Each number is 200 + 30 x the weight over its row's rms, rounded and kept within 0 to 999. Layers, rows and columns count from 0. The size before them is the row's rms in percent of the matrix's.

# layer 12 MLP down, 128x320, rms 0.102, rows 94-127, columns 192-255
094,270,176,162,159,206,179,182,196,184,219,211,152,175,208,181,163,214,209,199,218,240,171,210,234,146,194,213,166,208,166,202,169,196,209,201,168,175,204,187,198,227,225,193,200,143,185,218,146,184,198,217,225,182,188,231,217,160,191,203,202,224,217,195,212
093,149,204,189,254,247,198,182,239,191,203,184,224,192,205,210,206,186,204,167,188,190,203,213,218,185,206,187,274,128,196,169,220,171,176,236,210,164,190,237,198,265,199,205,223,177,182,221,144,201,167,218,209,115,236,156,239,166,186,233,194,234,227,223,192
088,165,167,242,227,194,207,207,158,191,155,188,204,187,232,213,202,151,155,187,157,168,185,230,221,184,192,205,207,228,137,180,213,226,208,181,207,179,164,175,187,208,225,192,162,219,220,245,190,195,226,249,230,269,185,186,223,186,201,226,234,170,235,171,258
097,167,215,174,236,197,185,199,191,206,224,185,204,193,186,182,193,201,197,232,219,205,276,218,233,137,258,200,172,243,169,250,222,169,188,179,267,232,209,276,188,199,188,172,179,183,201,198,242,184,180,155,207,216,164,218,222,191,191,209,203,202,200,242,215
105,203,164,242,175,219,232,235,272,249,226,163,220,203,222,173,228,200,212,205,184,247,206,217,209,193,205,174,210,224,179,142,217,214,209,177,204,227,223,249,135,185,163,165,226,226,171,182,221,178,227,174,220,170,216,194,191,170,236,179,225,183,218,212,206
100,193,214,208,216,151,240,206,207,148,184,208,244,147,241,253,176,154,181,187,175,139,152,147,178,209,169,172,222,189,221,186,234,218,195,211,203,177,210,205,210,189,181,151,188,206,201,230,159,193,220,222,191,233,179,178,199,208,202,239,152,247,210,178,209
148,228,189,190,206,259,224,205,221,171,244,205,206,171,176,166,150,233,231,180,193,221,260,209,204,192,170,221,217,176,249,205,172,205,182,238,189,208,174,206,212,151,237,228,103,201,193,216,223,187,226,212,158,216,150,104,249,254,197,158,156,184,207,234,157
096,226,222,173,226,245,217,180,190,188,210,194,169,165,154,219,253,209,212,234,183,198,190,225,136,217,193,238,190,175,164,210,159,255,185,245,207,187,209,213,199,223,200,227,191,159,191,225,194,200,181,221,175,208,135,206,160,264,208,153,172,231,217,186,201
094,232,222,168,195,154,188,186,165,205,123,226,180,198,175,248,186,194,223,192,237,251,219,215,173,198,178,225,258,197,166,176,193,219,188,174,285,213,183,223,177,205,189,202,260,168,250,251,203,194,179,224,211,212,252,193,208,186,179,218,207,185,193,175,252
095,199,181,115,192,212,160,213,158,204,187,167,157,218,262,222,233,181,199,202,192,151,241,172,223,218,256,186,222,187,187,232,191,190,206,188,206,221,229,161,205,193,257,160,215,206,163,188,164,169,234,183,242,225,211,205,203,233,211,178,179,263,214,195,224
091,191,218,169,203,165,213,212,184,218,149,197,219,251,234,185,230,209,206,200,207,176,183,164,193,178,142,211,171,213,201,156,262,211,186,206,151,231,226,229,196,220,209,201,237,187,184,239,185,212,191,188,210,225,229,178,166,207,208,252,194,222,184,191,174
098,190,191,226,193,166,234,146,222,158,191,181,220,187,251,239,214,219,181,180,224,179,195,239,237,218,187,188,201,180,223,218,177,162,198,156,173,171,197,225,194,222,222,212,241,174,192,236,199,174,241,160,170,146,217,157,194,240,207,193,186,280,228,246,208
091,207,196,185,210,178,177,214,184,169,157,209,224,181,178,235,260,212,189,151,171,133,263,166,160,222,204,204,203,156,188,209,165,152,200,225,209,178,181,201,229,182,197,197,202,170,166,124,216,233,193,194,172,155,173,209,193,251,177,159,231,185,250,184,249
101,177,204,224,227,150,178,189,205,202,193,250,228,145,224,235,188,169,220,212,146,192,134,181,214,155,205,223,209,173,185,209,200,212,182,212,177,181,120,229,176,218,238,195,165,209,211,190,223,205,250,163,241,199,154,196,216,237,206,224,271,189,242,168,221
088,206,261,294,220,243,213,180,221,202,229,206,192,170,218,217,212,173,247,203,217,189,240,220,181,138,163,157,229,207,147,186,234,189,148,231,240,159,136,219,176,121,193,180,193,175,211,165,205,197,202,163,179,202,149,234,225,165,182,224,250,199,194,200,163
114,259,223,220,177,221,223,184,165,206,205,181,182,195,190,155,139,166,212,198,171,178,180,224,184,180,198,196,199,198,176,171,217,189,208,159,203,169,189,155,195,235,169,227,188,203,220,197,173,181,183,245,207,208,215,199,189,208,200,195,218,197,207,189,194
096,190,179,150,225,213,187,287,189,177,191,220,238,187,202,173,201,294,214,240,227,227,140,236,203,242,220,191,210,252,166,168,288,244,243,168,242,207,153,228,187,232,200,205,203,239,200,171,205,150,207,225,174,213,194,198,194,120,266,215,213,187,212,225,212
100,233,225,201,167,120,219,203,178,159,140,169,152,253,214,165,217,150,191,245,166,215,167,176,167,185,245,222,193,205,168,298,219,204,233,190,223,198,172,227,194,208,184,148,211,200,189,222,179,200,206,212,132,193,219,283,211,215,147,220,178,190,190,164,223
107,204,189,183,180,160,188,240,175,224,239,225,185,161,228,207,200,123,195,211,184,227,250,260,270,217,210,151,217,232,192,197,239,234,191,150,206,234,140,186,129,232,216,144,188,210,147,186,221,155,167,188,186,200,237,202,228,195,251,214,214,198,170,237,239
096,248,229,153,211,257,218,180,224,156,170,201,180,182,170,216,125,160,184,181,212,160,208,162,180,198,162,220,198,175,169,198,203,248,160,217,243,157,207,200,248,195,220,183,191,205,212,160,192,235,227,217,198,175,186,179,268,161,168,187,149,174,151,175,189
089,262,168,202,203,265,185,220,188,206,219,232,212,219,182,189,209,207,238,227,234,254,173,200,197,233,195,187,192,236,186,159,262,262,173,161,248,213,190,178,196,235,208,213,199,197,153,195,145,229,185,226,204,245,180,135,167,212,214,211,250,199,208,163,220
108,226,224,200,229,263,242,221,225,216,161,222,225,155,180,246,216,187,181,176,216,189,180,190,131,191,192,143,184,159,160,190,180,228,219,235,184,156,216,264,219,201,185,224,242,229,195,180,211,214,175,183,188,176,225,123,194,174,221,224,179,169,180,201,221
090,193,164,216,205,233,214,149,169,193,156,197,181,203,209,178,210,187,233,216,192,257,176,186,242,230,152,174,236,201,199,185,263,183,171,185,179,175,245,226,164,162,165,195,248,213,197,198,254,158,180,206,175,246,193,172,205,159,192,267,176,169,177,217,218
100,193,188,160,227,185,239,196,221,210,199,189,150,202,190,217,191,186,174,137,187,174,206,219,159,220,193,198,160,201,183,244,193,179,128,226,198,194,189,203,191,191,211,164,212,171,197,192,220,272,216,224,140,163,173,235,224,180,192,228,173,183,231,195,253
097,197,165,232,217,206,246,184,174,195,180,257,206,261,154,249,234,258,213,178,221,201,190,196,182,168,157,220,133,207,178,226,193,209,130,221,162,176,204,223,222,201,159,169,222,224,223,168,229,207,164,167,218,194,254,188,196,162,186,243,164,262,191,219,163
094,219,163,233,162,194,180,214,183,191,224,273,256,201,170,261,212,253,232,231,232,225,182,209,217,194,143,173,186,213,218,225,179,232,189,185,181,203,179,217,219,191,173,228,203,229,168,156,197,187,161,182,208,141,159,187,224,221,239,229,174,223,223,253,211
091,209,188,183,159,238,160,239,219,212,214,197,228,137,211,131,210,220,165,249,158,256,169,226,223,211,220,203,208,173,230,185,182,194,276,221,224,221,217,226,187,167,180,187,182,194,197,160,233,191,281,283,210,159,229,257,193,220,216,193,226,177,202,175,184
100,242,178,208,220,238,165,160,233,242,173,203,187,226,223,217,210,179,217,208,175,147,276,214,178,195,206,218,126,182,243,206,189,235,233,200,175,186,242,240,177,182,176,214,215,148,134,245,199,178,214,206,210,205,193,154,172,226,201,239,196,176,250,201,184
098,202,211,218,173,204,174,211,179,198,209,231,214,179,143,234,217,159,190,220,240,235,216,239,194,193,152,214,163,224,245,212,181,171,228,201,217,226,218,154,182,186,177,152,180,202,194,125,204,208,172,199,198,144,186,224,208,203,227,238,235,152,219,220,194
092,158,287,171,205,184,236,186,176,184,190,149,196,148,158,244,198,219,158,167,207,205,166,226,227,203,191,238,195,251,214,277,215,175,227,169,227,217,208,155,176,225,172,233,190,215,202,200,179,227,161,206,234,188,158,232,192,156,162,190,210,171,201,252,205
108,252,181,218,189,211,221,228,206,157,192,181,162,184,242,252,219,214,209,197,237,201,236,209,194,205,152,187,207,179,246,156,184,165,212,192,176,204,232,198,240,161,172,258,183,143,174,169,216,207,188,146,216,116,198,202,184,236,180,148,193,257,224,194,222
104,158,199,205,181,166,178,196,224,191,233,204,222,193,200,177,145,210,202,202,186,214,205,223,200,194,175,190,185,147,179,171,221,215,246,206,228,184,200,269,178,191,247,164,204,223,178,180,206,232,150,207,213,223,200,148,177,185,223,185,245,185,153,235,230
091,237,211,220,180,179,155,201,227,253,187,152,197,195,215,146,254,204,178,250,186,179,211,216,215,133,187,216,195,159,210,230,211,248,170,210,232,226,185,198,159,248,186,227,231,152,171,203,203,208,200,213,227,185,240,205,224,194,219,211,212,137,211,274,200
089,189,197,231,234,213,198,142,281,189,244,222,221,234,195,187,192,184,201,197,219,185,213,191,167,221,184,210,200,199,230,225,240,185,190,235,152,224,218,228,219,168,226,189,218,192,236,214,236,231,190,221,189,164,216,217,178,180,172,162,181,190,172,178,188